config.toml
num_hidden_layers = 14
hidden_size = 320
num_attention_heads = 5
num_key_value_heads = 5
head_dim = 64
intermediate_size = 1280
vocab_size = 10005
hidden_act = "gelu"
norm = "layernorm"
norm_place = "pre"
norm_eps = 1e-06
positions = "alibi"
qk_norm = false
attn_scale = 0.125
bias = "all"
tie_word_embeddings = true
parallel_block = false
init = "uniform"
init_std_qkv = 0.0281
init_std_o = 0.00531
init_std_up = 0.0281
init_std_down = 0.00531
optimizer = "muon_variant"
learning_rate = 0.00736
lr_mult_o = 1.14
beta1 = 0.9
lr_head = 0.00855
max_grad_norm = 2.0
warmup_steps = 200
schedule = "wsd"
decay_fraction = 0.636
decay_shape = "sqrt"
final_lr_fraction = 0.05
batch_tokens = 131072
max_seq_len = 384
doc_mask = true
z_loss = 1e-05
train_tokens = 826400000
max_steps = 6305
dataset = "wikipedia_en"
Each number is 50 + 15 x the weight over its row's rms, rounded and kept within 0 to 99. Layers, rows and columns count from 0. The size before them is the row's rms in percent of the matrix's.

# layer 4 MLP down, 320x1280, rms 0.0339, rows 176-263, columns 1120-1199
106:66 36 22 59 81 47 51 64 38 59 24 47 38 46 45 35 29 77 47 57 43 68 53 82 68 70 47 50 57 51 57 50 29 47 43 85 37 45 42 50 36 50 55 67 40 31 29 53 37 44 37 37 64 69 39 40 67 30 48 52 16 49 47 59 46 35 42 73 48 50 79 36 32 34 34 62 38 33 51 49
099:23 48 76 44 30 50 35 46 64 48 60 64 37 66 80 24 38 47 41 56 65 49 61 43 36 72 52 54 34 36 72 68 62 65 59 34 51 50 53 52 47 40 40 30 59 60 47 24 55 47 52 38 65 69 61 75 55 39 72 43 64 31 61 56 49 67 50 23 53 62 65 44 32 44 52 19 49 51 36 47
095:61 17 49 52 17 49 29 61 52 53 54 31 53 44 52 40 41 08 53 63 45 21 39 62 55 55 55 40 46 75 69 44 43 57 44 67 40 32 47 65 48 31 44 52 58 31 30 70 45 38 43 62 41 61 43 49 20 73 27 74 45 53 43 37 55 28 56 57 66 66 07 26 45 57 58 74 74 71 38 59
107:56 59 44 41 67 45 59 57 34 57 77 43 57 32 42 52 69 23 74 62 38 74 50 36 42 69 37 73 60 56 69 73 41 29 44 58 85 73 28 58 41 73 59 54 60 39 74 35 39 80 50 51 50 48 42 37 33 49 60 48 42 56 44 08 59 55 50 69 34 70 50 52 34 25 79 68 56 41 63 26
100:37 61 29 35 57 27 82 52 35 43 34 36 50 62 60 65 54 59 74 66 38 34 61 47 58 48 45 25 60 65 59 30 26 66 22 44 35 48 30 55 71 27 64 47 40 42 72 28 55 49 46 54 57 22 36 41 61 72 61 47 27 44 68 66 50 28 30 57 61 65 52 43 63 66 20 50 52 31 35 29
099:50 70 50 65 61 26 52 29 61 64 52 54 53 43 49 44 54 38 30 59 45 73 57 17 42 38 33 41 84 46 41 59 36 66 54 53 54 37 63 76 75 19 36 47 34 67 94 39 64 44 39 54 57 56 74 60 68 45 45 58 35 44 58 47 69 71 57 47 33 38 66 38 44 54 55 66 38 37 62 86
101:72 45 35 36 47 71 48 57 43 59 67 42 48 60 56 95 63 55 54 52 59 38 23 56 48 28 72 51 45 60 45 78 45 32 62 53 45 61 47 40 74 36 55 61 53 53 69 46 40 74 85 46 34 54 43 59 53 55 38 78 61 42 82 66 54 58 40 47 32 42 82 49 51 53 41 55 57 46 51 65
096:58 56 77 55 47 72 45 30 50 70 22 34 43 46 15 47 55 50 24 44 34 43 43 70 56 27 33 49 55 32 55 45 56 34 55 56 64 48 62 38 48 37 59 60 41 57 77 38 51 53 34 54 44 39 46 50 78 62 53 48 34 68 66 49 66 81 58 47 58 74 41 41 44 82 45 68 54 63 63 33
102:53 70 55 65 53 53 23 62 40 25 55 59 51 56 62 66 51 54 64 51 56 54 40 67 37 34 56 43 54 32 59 56 57 62 57 43 51 62 44 31 43 39 61 44 53 49 59 18 19 42 74 43 59 40 30 33 35 69 64 52 42 49 47 49 49 60 45 63 63 45 48 51 44 42 35 74 36 57 76 62
099:76 30 56 42 23 22 27 44 56 18 72 50 57 81 50 59 69 71 42 35 60 69 33 59 73 43 56 44 37 64 62 54 77 86 11 72 67 48 63 57 68 29 13 44 69 31 37 62 56 33 28 55 70 56 71 51 30 61 50 59 42 62 68 49 45 66 24 48 57 31 33 55 81 52 50 49 58 66 37 34
098:77 61 53 21 63 45 42 52 40 27 57 40 54 51 49 29 19 46 83 22 13 59 58 51 53 48 40 48 53 56 52 60 83 46 54 62 49 79 62 52 32 57 52 20 45 51 45 38 76 46 32 34 47 31 47 47 50 52 43 69 49 56 28 51 21 37 53 35 59 31 67 63 36 57 53 62 53 67 48 73
101:56 53 50 62 31 38 49 59 63 49 33 44 47 56 40 35 53 64 38 41 41 34 31 74 68 49 52 68 45 39 22 48 75 52 83 48 55 64 39 66 65 36 41 61 21 39 36 39 72 68 27 12 72 47 79 50 63 45 44 43 59 40 36 19 32 45 83 57 81 39 39 45 68 32 57 68 51 62 70 59
102:77 74 35 54 28 42 38 39 29 51 54 47 60 48 58 50 44 60 45 42 75 41 32 44 65 67 69 51 40 44 64 65 62 22 64 45 62 48 35 58 44 29 42 69 46 44 63 23 59 58 76 54 49 45 68 50 57 43 36 48 43 65 69 58 50 33 51 32 50 54 58 61 59 46 57 40 35 70 19 72
100:37 68 38 59 61 43 62 51 67 54 51 67 36 29 24 47 58 67 73 32 43 54 53 17 52 53 38 30 30 55 38 64 13 49 71 37 41 64 59 42 53 50 49 29 48 62 57 24 65 39 50 40 46 51 35 21 42 20 42 60 46 57 61 69 24 38 41 42 53 68 50 29 45 41 75 53 36 64 34 46
103:50 43 55 57 27 47 41 52 22 45 34 43 73 13 59 33 45 68 65 48 47 33 58 67 78 73 34 57 05 58 50 86 52 33 11 76 35 82 54 66 25 65 38 57 61 41 61 60 52 79 42 42 55 65 53 57 64 38 28 35 30 31 30 57 16 71 36 52 61 66 48 56 78 26 34 25 65 79 52 57
100:51 56 55 60 42 71 37 82 51 34 48 54 63 52 40 44 55 41 64 39 57 43 67 46 48 64 37 42 27 48 55 63 57 66 53 52 57 22 78 21 14 50 45 51 47 59 45 44 42 15 30 26 22 52 51 38 50 60 61 51 51 60 42 41 56 65 60 32 20 58 36 33 28 45 91 40 55 50 42 65
100:44 40 46 58 69 35 50 28 37 36 45 44 57 25 15 48 76 67 75 47 49 75 63 61 46 52 54 42 43 36 61 56 55 45 40 67 68 38 42 79 59 42 65 20 62 54 41 25 50 65 42 14 66 15 33 45 48 49 50 37 63 72 47 55 13 50 31 35 67 47 38 52 60 46 52 38 46 16 67 17
097:47 57 49 40 41 44 51 62 61 70 51 53 52 44 55 68 43 71 53 52 71 43 24 39 56 40 58 61 46 60 57 25 48 47 37 63 66 49 37 42 73 48 53 90 70 36 54 55 65 64 55 46 34 44 41 57 68 49 33 27 56 24 69 52 45 55 55 32 39 44 57 63 59 55 49 58 62 59 51 40
098:48 41 43 56 48 44 47 56 54 39 58 61 65 60 23 39 39 19 46 53 23 60 58 85 34 68 54 63 42 38 71 72 61 60 65 56 65 47 66 37 38 50 64 61 16 47 40 41 48 30 29 54 68 47 45 36 39 43 54 39 57 56 51 64 42 28 64 64 44 63 67 72 50 60 42 61 80 60 25 41
095:60 33 41 33 26 44 43 38 71 80 53 50 65 52 60 43 51 44 55 71 32 60 24 65 50 76 43 47 87 12 53 32 29 24 77 45 65 35 72 32 51 50 29 39 50 50 40 77 46 51 77 71 55 50 74 40 41 48 03 59 28 41 21 31 51 42 56 58 51 43 45 53 31 56 39 67 42 46 73 55
102:45 68 52 31 55 44 65 39 53 57 69 32 43 70 41 34 19 46 45 48 74 43 66 45 46 65 84 41 78 75 31 77 49 46 22 34 49 41 62 66 24 71 51 17 73 73 30 64 60 71 38 27 53 60 43 59 46 21 60 45 56 63 53 56 59 53 71 61 51 75 40 72 22 38 60 57 39 37 25 65
098:65 63 54 40 47 32 47 58 72 51 23 27 45 48 59 34 23 56 40 42 55 56 54 41 54 43 61 54 64 73 69 57 40 55 43 66 23 63 42 60 86 50 87 56 29 19 25 62 39 54 11 54 49 30 44 53 59 50 57 41 57 26 44 18 51 52 63 40 52 39 44 48 65 47 58 43 40 57 90 59
098:71 39 51 64 40 64 48 31 34 40 47 47 57 34 59 21 54 47 52 65 51 28 68 57 39 71 77 68 67 74 44 59 14 51 83 51 44 71 36 36 93 58 29 27 56 42 31 32 29 43 31 41 74 65 46 44 53 64 80 59 62 44 47 47 60 30 54 72 64 67 57 34 60 64 63 80 61 56 43 55
103:39 64 25 53 24 75 48 50 43 48 33 57 59 56 46 61 72 18 56 52 40 33 75 63 56 63 39 58 65 58 22 45 09 72 51 58 44 52 53 47 48 44 26 25 42 61 40 80 52 77 38 39 68 44 49 31 42 43 54 73 47 58 51 59 48 39 49 63 56 64 28 39 33 58 44 64 58 49 82 76
104:61 57 41 56 68 39 47 50 80 60 49 52 49 28 33 54 62 59 50 64 51 34 19 56 39 36 64 23 63 44 54 45 52 44 54 29 60 51 57 48 50 59 88 50 63 35 60 64 39 15 53 62 38 41 47 26 53 49 57 39 34 59 54 60 62 43 52 65 45 45 39 73 25 70 27 60 23 55 68 46
098:50 52 45 42 41 41 50 56 64 61 81 50 19 52 34 34 53 46 29 43 25 42 19 47 51 54 62 74 64 58 48 71 59 48 31 38 67 57 47 59 50 52 40 71 39 28 39 60 78 24 45 67 80 35 94 65 41 80 72 67 59 39 60 45 58 48 40 52 54 36 74 64 58 65 53 42 65 55 58 48
101:56 67 71 37 37 27 71 65 49 55 36 44 73 65 30 48 25 23 28 66 32 54 51 52 62 36 62 40 60 34 69 30 34 44 56 69 17 46 58 31 60 54 46 43 72 56 81 43 69 18 47 45 30 49 38 56 83 20 47 49 45 69 40 45 78 57 41 37 66 59 66 18 47 45 39 47 65 36 44 71
102:26 42 72 36 36 20 55 56 68 34 59 42 30 53 46 57 28 60 24 43 33 56 44 40 41 60 48 74 53 48 57 60 31 61 63 64 62 87 61 40 27 39 45 39 35 61 65 80 27 28 56 34 23 34 42 61 18 60 40 48 55 58 77 56 46 38 43 32 40 54 55 47 36 35 44 67 74 52 41 56
099:67 35 53 60 31 37 61 56 55 65 64 61 43 46 38 86 48 51 42 59 68 49 53 48 54 49 44 40 47 48 44 64 32 54 40 44 41 55 59 41 40 61 42 67 57 77 45 48 57 57 51 58 81 58 32 20 69 48 46 60 38 37 60 48 23 20 38 44 49 55 17 49 55 62 49 26 41 28 48 28
094:78 49 59 33 63 45 44 35 30 46 51 28 42 75 67 61 49 78 37 61 68 75 45 66 60 53 57 85 44 38 55 83 52 73 40 30 32 48 47 61 74 32 48 39 89 74 42 48 59 52 45 27 34 54 61 59 24 38 71 47 26 69 44 41 75 65 67 63 45 46 29 49 81 70 68 57 45 50 61 36
103:49 49 29 52 47 14 46 68 39 57 62 21 38 57 55 29 56 60 40 31 54 35 56 41 62 61 69 47 48 50 78 69 43 48 91 62 54 51 21 57 16 69 73 54 60 74 47 51 63 65 67 26 48 59 36 54 33 44 41 56 64 53 74 35 23 36 87 57 38 31 44 27 41 58 54 38 53 42 36 41
101:36 72 47 61 40 45 57 47 37 68 43 36 59 51 44 74 39 49 56 34 58 57 53 72 24 42 50 43 26 81 38 44 39 53 59 60 64 71 37 35 46 43 43 54 66 32 31 45 42 43 67 70 87 74 38 65 39 31 61 43 73 35 49 41 67 39 43 40 26 44 73 31 33 50 62 37 74 33 65 37
099:37 76 67 41 59 70 39 56 38 51 65 40 46 51 76 39 56 54 46 57 49 48 57 27 60 66 57 64 57 51 35 61 56 61 43 43 64 35 59 42 50 62 82 37 52 40 43 46 41 66 40 62 31 63 45 50 51 50 49 66 38 63 56 55 45 50 49 56 57 32 53 51 64 24 79 76 70 43 44 74
102:51 54 29 44 57 50 41 53 35 33 49 64 61 23 45 46 61 55 29 39 70 52 57 52 33 51 68 43 58 57 14 78 40 41 76 67 58 59 59 31 43 52 47 38 54 78 19 60 25 55 32 65 55 30 56 33 53 56 85 25 68 42 35 74 58 54 55 70 47 63 41 72 62 54 53 35 20 54 37 42
101:60 33 65 44 61 46 65 51 62 43 70 74 45 64 29 62 64 33 53 69 61 56 42 64 56 57 47 48 52 49 65 50 47 38 37 49 71 54 70 44 72 60 22 49 57 51 45 56 30 34 38 40 39 76 25 47 15 60 33 41 61 69 46 45 65 45 50 47 69 41 57 46 75 68 66 20 67 46 55 57
102:65 68 43 80 44 48 46 56 47 49 60 37 61 76 61 66 47 22 50 50 62 57 55 45 60 69 51 70 57 27 56 40 48 37 22 71 24 59 32 45 21 43 40 76 47 46 67 65 47 40 35 52 47 85 38 44 43 73 59 50 70 41 27 56 68 57 47 56 48 47 40 08 49 72 35 34 42 47 48 57
104:50 31 55 34 76 48 43 47 36 41 61 67 38 22 37 43 54 52 54 26 56 73 55 41 32 41 39 30 20 56 45 33 54 63 70 58 48 43 57 71 42 52 80 54 27 37 71 51 68 57 82 69 36 60 57 52 55 46 42 33 66 24 41 69 24 45 58 64 57 66 57 34 59 09 44 32 36 44 60 38
097:25 72 69 62 34 35 36 40 41 75 37 64 53 05 54 32 58 56 68 48 46 40 67 50 55 34 57 41 59 50 47 16 37 71 31 40 71 64 90 64 39 68 58 46 42 79 48 35 27 58 57 59 51 36 47 35 44 49 54 42 45 55 50 54 63 36 45 43 69 75 63 27 50 32 42 54 45 49 54 36
097:69 43 20 56 33 50 55 41 16 53 78 23 58 36 75 44 73 60 18 50 21 49 58 46 48 46 47 36 51 35 41 30 67 65 21 59 60 37 49 56 75 22 57 65 42 54 23 32 45 40 58 50 62 29 42 55 44 45 22 19 47 46 21 78 31 43 46 29 55 33 32 45 56 57 60 64 71 48 41 54
099:52 47 34 61 66 82 19 38 49 54 39 40 22 57 45 50 54 56 43 25 40 48 76 39 49 44 56 35 35 49 23 57 28 53 53 43 37 49 79 46 63 53 40 40 99 57 57 53 24 56 37 38 47 41 53 43 13 34 44 52 50 24 57 39 35 69 22 30 70 47 54 40 40 61 38 50 33 29 66 69
096:45 57 53 67 35 61 63 71 26 57 62 68 46 48 56 49 43 60 49 32 36 52 50 22 64 53 21 59 61 33 62 72 70 40 39 53 38 59 43 47 35 25 69 53 53 56 61 61 63 45 48 53 50 62 44 76 38 85 59 18 72 62 64 75 33 78 65 58 32 36 49 68 33 85 52 52 56 27 58 38
100:44 48 50 40 49 45 57 45 61 31 67 35 45 41 63 43 66 59 54 40 39 50 40 58 41 47 16 55 61 57 23 62 64 54 48 36 34 36 48 49 61 25 50 48 33 39 21 27 73 63 37 27 59 63 65 67 31 63 52 58 56 39 69 59 55 53 53 38 63 50 51 22 41 46 55 31 80 45 40 54
105:42 38 58 57 61 30 16 41 53 74 58 41 54 67 59 31 55 50 51 50 74 59 52 63 79 38 99 59 62 35 97 30 68 48 34 41 52 83 71 39 53 73 50 41 58 23 90 65 34 39 55 52 48 60 47 49 00 39 33 74 61 76 50 52 64 35 48 45 39 68 74 61 39 76 45 47 61 27 51 55
102:37 66 40 58 51 35 48 31 62 45 71 55 48 52 62 31 47 25 73 48 70 47 35 75 54 69 46 65 59 14 60 33 71 66 47 74 61 64 61 45 63 46 38 49 66 44 46 43 36 44 34 44 72 72 51 45 75 44 30 32 61 79 81 68 46 58 70 46 55 55 61 61 49 35 37 64 69 29 40 65
103:28 56 54 50 35 68 72 42 54 33 27 54 53 47 50 71 74 62 33 53 62 64 45 33 50 50 47 62 25 48 40 73 28 35 37 39 67 57 49 37 80 41 38 42 65 43 36 42 94 37 70 26 28 62 61 35 51 33 60 48 42 50 56 35 66 65 68 55 50 60 60 35 30 44 40 53 48 37 55 47
103:68 57 38 35 39 39 43 60 78 33 68 38 49 65 59 54 73 54 42 43 42 60 36 47 40 31 38 42 52 37 55 46 74 23 48 37 43 25 63 52 56 44 64 74 70 45 26 40 68 52 51 41 81 55 42 61 22 48 30 44 46 35 49 68 81 09 54 41 64 32 61 64 51 51 72 44 61 50 50 62
102:40 26 20 70 32 36 63 37 50 63 61 42 27 55 35 34 83 67 44 28 55 64 82 58 46 52 36 30 43 72 49 33 87 56 61 51 43 74 46 74 18 57 58 76 29 51 51 59 46 50 56 69 31 31 35 61 45 47 47 79 61 29 32 25 67 75 70 70 40 11 31 82 44 54 50 75 48 72 40 28
101:35 64 37 39 57 70 33 55 63 67 53 68 41 34 56 12 55 59 48 49 72 58 37 52 64 18 44 62 47 31 68 48 36 73 35 40 64 59 55 36 65 67 27 51 48 76 35 65 52 63 50 86 49 40 72 57 58 51 68 37 67 51 60 45 34 46 59 60 48 36 40 37 82 50 60 19 51 54 83 60
102:70 31 36 53 62 23 75 63 40 37 48 67 28 61 29 53 43 73 70 24 62 66 52 54 55 49 44 50 61 27 51 31 41 28 26 53 44 57 48 69 63 38 83 97 47 44 29 39 57 36 54 60 48 42 55 32 61 45 61 46 69 44 46 63 52 45 42 75 43 30 66 25 63 57 48 36 32 20 60 57
094:48 57 32 55 62 62 73 50 45 26 59 48 39 55 74 73 49 39 35 54 48 69 48 17 28 62 40 60 45 53 54 57 32 26 39 35 61 53 31 26 68 34 48 74 55 44 41 39 44 49 68 38 65 56 62 51 63 19 52 54 75 39 45 81 59 35 48 35 45 66 38 39 53 25 54 57 37 33 46 49
104:63 52 55 55 25 64 52 55 50 37 45 72 32 46 46 43 62 50 39 45 84 70 53 50 31 52 66 74 74 63 45 44 28 47 56 39 64 24 44 39 43 46 46 63 41 35 59 75 37 35 21 62 45 42 64 57 31 64 63 69 59 75 50 32 40 50 65 51 61 53 75 44 65 65 77 53 63 16 61 64
098:45 47 53 59 54 59 35 44 61 47 40 47 63 66 26 37 64 28 47 68 58 31 58 43 33 38 58 39 49 65 43 50 34 55 60 85 50 51 28 64 37 39 47 39 34 31 47 63 82 35 43 56 43 33 37 47 83 70 43 25 28 45 68 40 47 06 64 69 37 31 50 54 45 61 65 24 43 61 69 54
101:51 57 42 58 65 37 76 69 18 63 44 28 65 29 35 52 37 43 55 43 41 41 63 16 58 46 67 66 66 36 41 57 45 84 47 61 37 50 25 56 44 60 44 50 61 45 56 61 63 50 48 36 34 55 58 47 78 34 38 63 65 41 40 74 84 59 76 25 64 35 42 38 44 39 51 54 69 42 68 49
098:69 51 44 33 46 37 62 32 56 44 29 19 44 65 59 42 50 54 57 18 12 63 40 67 67 61 65 22 52 52 53 68 45 45 22 62 70 67 79 69 55 33 57 40 42 52 37 38 61 61 57 50 51 73 68 31 24 51 70 61 53 40 72 48 63 47 58 36 69 47 80 52 39 54 78 42 38 70 37 38
095:48 27 52 31 56 55 46 45 40 22 54 55 57 52 60 21 60 77 67 68 33 42 59 48 42 36 90 45 21 66 57 94 32 63 61 47 44 53 70 64 61 59 34 44 51 42 40 81 37 23 75 52 53 51 44 31 38 17 34 47 70 57 65 46 40 45 29 73 20 69 56 69 43 69 39 69 51 53 57 34
101:32 90 81 30 44 65 42 48 71 58 39 51 48 64 48 20 51 66 38 54 71 67 43 70 60 65 50 68 55 57 34 36 47 40 58 67 49 28 71 46 53 48 62 44 51 50 46 22 44 35 43 52 72 62 50 41 46 36 44 38 60 27 54 67 69 57 71 43 53 25 59 66 46 52 51 40 33 54 63 22
100:34 50 46 39 56 70 61 52 59 67 73 69 34 59 50 52 41 42 40 44 37 67 58 55 75 35 51 52 20 44 58 54 52 59 54 28 61 44 37 46 27 45 72 31 37 51 53 45 48 38 83 67 54 48 61 55 84 40 34 43 52 32 58 56 42 63 37 19 44 51 36 61 56 86 64 59 81 76 37 47
101:70 42 65 46 46 59 50 71 65 54 38 68 49 44 71 33 55 50 37 42 36 65 51 14 62 41 43 62 36 25 64 79 60 39 78 34 63 36 53 57 85 51 31 50 16 47 71 48 28 59 63 62 42 71 39 58 43 57 59 46 56 44 45 53 48 63 32 48 57 62 48 69 33 63 55 63 43 24 47 48
096:46 62 30 78 52 66 53 59 34 38 41 45 62 45 29 70 51 53 45 25 70 28 45 64 48 59 56 59 61 69 41 40 58 42 70 45 43 24 62 53 56 88 65 54 39 67 37 65 62 31 53 51 45 25 54 46 54 41 45 72 61 53 58 46 38 35 55 45 18 52 67 44 36 50 29 31 51 35 48 60
097:47 34 51 53 61 37 55 19 55 51 37 73 69 45 09 47 31 59 42 49 51 69 41 76 60 38 40 55 29 36 45 46 55 19 59 39 49 77 64 47 23 46 61 50 53 69 36 39 57 50 49 47 72 43 45 37 59 48 50 37 62 42 35 45 66 59 25 70 27 62 57 38 53 58 79 55 57 48 58 57
098:27 47 55 32 32 57 33 45 51 53 72 67 66 73 59 74 26 86 80 33 76 50 58 75 49 66 51 48 67 31 20 30 48 35 66 55 60 42 54 56 06 62 39 47 50 86 69 28 17 48 48 47 80 61 52 70 71 50 23 48 45 39 27 16 67 38 62 60 51 82 07 51 46 69 47 57 88 27 47 52
104:53 57 61 46 25 30 30 85 66 47 46 62 45 68 52 58 62 61 43 31 55 45 46 55 46 48 73 47 26 43 46 46 49 36 61 63 62 70 46 58 62 59 41 48 42 54 57 41 57 53 46 60 22 44 64 30 51 88 51 39 46 63 68 42 41 38 42 51 68 57 67 64 34 49 64 47 70 61 55 50
095:18 54 73 33 35 55 49 34 62 71 48 79 55 25 55 53 41 36 62 32 78 51 65 74 33 46 61 99 46 67 28 59 43 52 74 66 50 30 50 41 82 46 63 48 36 23 64 24 73 84 36 71 28 72 53 52 44 71 61 67 46 47 31 39 28 28 59 55 65 61 41 41 38 53 38 54 66 71 58 65
099:63 73 38 51 37 51 63 55 32 44 33 67 68 60 56 41 60 73 52 39 37 48 50 20 60 47 51 48 54 55 37 44 48 39 33 45 65 57 57 46 66 39 47 54 57 32 39 49 43 89 52 38 56 34 52 77 26 44 39 54 40 47 47 61 57 58 36 49 63 44 41 67 41 46 26 72 76 28 48 36
093:77 68 45 42 70 32 55 60 58 63 97 21 70 18 59 57 50 35 42 76 38 53 38 77 43 51 68 70 41 57 57 71 59 33 50 61 46 49 58 44 67 80 56 63 66 22 47 73 27 70 67 18 50 60 45 77 80 56 38 43 51 58 43 39 61 74 55 70 33 34 32 60 46 40 50 61 60 23 57 63
100:47 75 58 48 52 58 69 38 41 29 57 46 54 41 65 55 41 57 69 84 46 47 71 33 28 36 36 64 50 46 68 60 47 56 50 54 39 79 39 45 61 53 28 49 37 52 44 37 30 67 44 66 52 56 46 39 40 63 40 58 57 52 24 75 47 54 58 54 69 30 37 39 51 61 60 52 47 46 39 18
096:16 50 33 62 59 51 39 05 49 40 42 35 38 41 46 42 63 51 53 57 47 36 28 00 49 72 75 43 41 50 33 40 41 47 68 35 57 46 36 67 55 52 41 42 61 60 60 57 57 33 39 61 26 46 48 62 42 57 36 46 62 60 59 49 47 30 41 51 69 61 63 47 00 54 62 65 71 67 38 41
100:38 15 20 54 39 76 32 66 60 32 52 75 46 53 54 84 21 85 28 39 38 42 56 49 48 65 42 58 48 48 49 71 64 51 53 42 36 44 44 67 30 49 34 75 48 73 59 68 64 31 27 63 71 55 49 66 38 45 41 72 67 44 22 54 55 37 22 39 51 59 60 39 31 52 38 55 74 58 60 61
097:56 51 75 48 54 70 22 36 41 70 70 72 61 27 50 71 55 56 42 55 42 58 77 58 40 49 32 52 62 69 21 50 46 21 46 36 62 40 37 77 69 76 39 69 55 45 76 31 59 60 72 60 73 67 58 56 54 42 61 64 79 45 41 58 14 57 40 58 56 38 24 31 39 25 42 56 56 46 21 34
098:49 81 50 33 70 38 12 53 69 33 38 53 41 32 48 54 45 55 40 51 53 47 43 62 29 53 46 66 41 51 62 65 42 59 41 40 81 57 67 38 54 62 42 58 43 65 53 53 39 49 33 39 67 71 45 23 85 56 32 29 27 66 54 57 50 56 36 59 45 59 51 64 35 66 58 39 21 47 55 40
098:59 12 39 52 54 40 69 02 40 50 40 56 25 57 63 49 53 59 73 58 76 39 37 38 30 37 83 64 68 64 35 74 49 41 51 52 24 57 70 70 56 66 21 56 29 49 33 18 45 64 72 70 77 49 52 60 73 49 47 58 33 53 32 57 42 59 45 70 41 70 72 49 49 62 44 55 36 56 46 73
101:52 52 51 39 43 53 54 28 49 46 48 46 43 57 34 60 41 79 46 56 48 49 40 47 62 40 45 31 40 40 39 67 49 31 45 02 75 84 49 64 49 47 50 67 37 34 37 48 50 46 33 53 60 53 63 59 74 22 56 52 32 20 13 40 58 46 61 56 28 42 28 54 58 79 68 53 59 88 15 52
104:44 42 62 49 50 34 62 46 36 44 55 54 74 55 48 45 88 57 41 41 25 71 50 51 32 41 51 35 70 49 49 37 38 40 62 45 39 63 48 48 28 89 60 73 49 42 58 52 74 47 49 63 40 44 43 59 39 30 59 61 55 23 66 66 49 63 56 52 34 22 49 80 39 43 56 56 49 63 20 65
099:49 66 46 35 83 45 34 50 17 32 67 37 84 42 18 42 36 29 40 63 52 46 47 51 68 55 71 84 74 49 64 51 51 47 47 51 44 37 37 57 33 37 62 36 53 87 56 48 63 39 44 60 36 59 27 20 32 43 40 63 37 60 30 58 51 57 28 44 66 42 64 54 53 30 42 74 36 59 47 55
105:54 57 32 57 59 37 31 58 31 61 67 82 50 62 41 49 71 47 56 67 32 51 44 28 49 58 42 77 42 46 28 66 58 41 76 45 56 43 52 70 25 67 57 60 59 61 39 40 68 54 36 56 42 42 32 51 73 72 29 65 66 42 31 47 55 41 33 41 52 42 26 47 46 74 48 94 68 78 79 27
101:35 58 31 63 53 82 45 13 38 57 74 65 61 63 52 36 60 36 27 54 75 81 56 56 42 57 45 44 54 33 54 44 55 39 62 64 61 61 61 70 63 61 75 37 66 69 72 24 65 57 61 57 60 55 46 25 59 55 95 60 49 55 38 70 30 70 81 62 67 72 19 47 61 63 59 48 58 43 68 40
101:57 16 75 36 49 65 35 73 35 63 58 86 64 50 34 40 53 41 39 49 48 25 24 31 33 31 62 40 38 38 43 63 53 54 68 47 69 50 39 40 64 54 79 56 37 45 65 60 36 55 67 22 46 58 39 67 26 36 35 64 60 53 44 55 59 58 60 45 61 49 71 37 58 20 50 55 39 75 69 30
100:70 53 64 55 34 79 67 40 25 47 42 51 24 49 54 40 65 43 49 50 56 23 41 58 28 64 35 61 55 46 62 84 67 54 46 75 71 65 43 39 40 37 35 21 41 57 64 53 21 30 17 28 31 38 61 66 20 24 14 50 55 57 44 22 48 43 38 56 43 38 44 48 24 36 49 65 56 58 50 66
104:61 50 83 50 47 44 49 18 57 40 47 39 51 70 79 59 64 42 86 60 38 36 46 29 35 21 29 46 71 62 26 37 49 51 36 47 75 62 25 56 45 50 45 53 32 57 17 41 74 63 13 28 53 58 34 44 55 52 47 19 33 15 51 63 63 67 40 26 64 62 26 67 72 60 69 35 57 24 34 48
102:68 21 65 42 60 68 13 47 26 22 77 56 45 45 55 56 61 60 32 52 36 61 38 53 50 50 46 33 50 20 54 57 60 67 41 30 70 54 52 53 54 79 64 51 70 71 48 73 30 54 38 59 57 57 38 28 45 35 56 36 11 56 41 79 53 57 76 42 34 31 40 42 37 57 55 32 57 47 55 90
100:38 45 68 58 39 49 49 68 65 44 22 89 50 76 20 43 58 56 42 55 56 47 50 44 45 30 20 59 48 64 48 42 75 45 53 22 63 29 54 35 43 37 29 53 33 45 51 48 47 32 43 52 58 60 60 41 80 49 79 33 58 59 65 54 61 49 49 47 32 50 84 21 41 75 32 44 38 36 52 64
102:51 49 55 66 43 44 37 72 48 22 71 46 41 35 39 86 49 37 71 47 35 60 25 99 53 36 63 50 62 81 77 37 17 51 51 29 62 22 56 61 57 45 42 75 66 50 48 61 44 49 47 83 47 28 38 60 41 48 70 66 43 47 69 31 53 48 46 41 48 49 48 51 58 37 73 64 54 61 33 56
098:56 51 44 40 34 60 50 70 32 68 34 58 68 51 64 73 49 60 27 46 42 53 81 66 45 57 34 30 71 78 57 61 70 63 59 47 35 47 55 44 51 39 48 29 57 60 40 62 37 50 43 39 57 23 82 77 64 44 57 45 44 55 32 29 65 49 39 52 42 66 37 57 91 68 41 43 30 45 69 41
103:43 63 49 56 43 37 84 25 80 75 55 12 38 63 60 52 42 40 47 36 77 62 55 22 27 48 30 15 37 39 37 27 62 55 22 60 54 28 20 36 46 45 56 66 39 73 74 30 59 61 58 67 44 52 88 49 55 48 73 68 32 32 71 53 60 42 50 61 45 34 48 68 74 38 74 06 30 70 35 57
101:53 57 59 73 76 70 43 16 32 61 25 55 64 62 57 48 48 54 26 45 57 23 42 42 47 72 60 71 19 53 67 61 66 55 26 65 61 56 72 59 69 43 40 55 81 30 36 36 59 45 40 37 35 41 65 39 36 65 48 53 39 61 51 69 60 33 39 48 54 27 66 56 40 04 47 39 53 68 43 54
097:48 63 63 56 35 33 53 45 58 45 60 66 36 48 77 21 55 55 44 74 49 53 76 54 43 56 64 58 59 56 38 57 72 42 61 41 45 48 46 56 75 73 44 51 11 88 35 48 72 25 51 71 52 48 72 66 62 62 74 45 56 54 64 25 75 32 58 40 42 19 57 51 60 38 62 69 53 53 44 36
103:42 44 65 38 48 64 59 37 52 36 60 59 50 60 52 81 35 37 34 58 47 48 31 47 51 56 35 21 39 62 52 79 58 74 69 33 37 70 53 54 66 31 71 58 35 80 33 51 54 22 47 45 59 32 43 66 48 48 46 62 35 51 49 54 60 40 67 60 53 44 82 42 65 83 31 44 32 40 31 36
098:55 26 41 73 54 67 36 45 55 61 60 75 72 33 42 66 15 38 57 45 38 26 47 30 39 29 48 63 62 64 58 72 67 50 49 59 80 43 52 27 39 54 25 39 18 20 32 25 41 63 55 39 46 55 24 47 53 60 32 47 49 52 38 60 59 34 60 42 36 62 58 45 62 26 36 48 58 42 41 47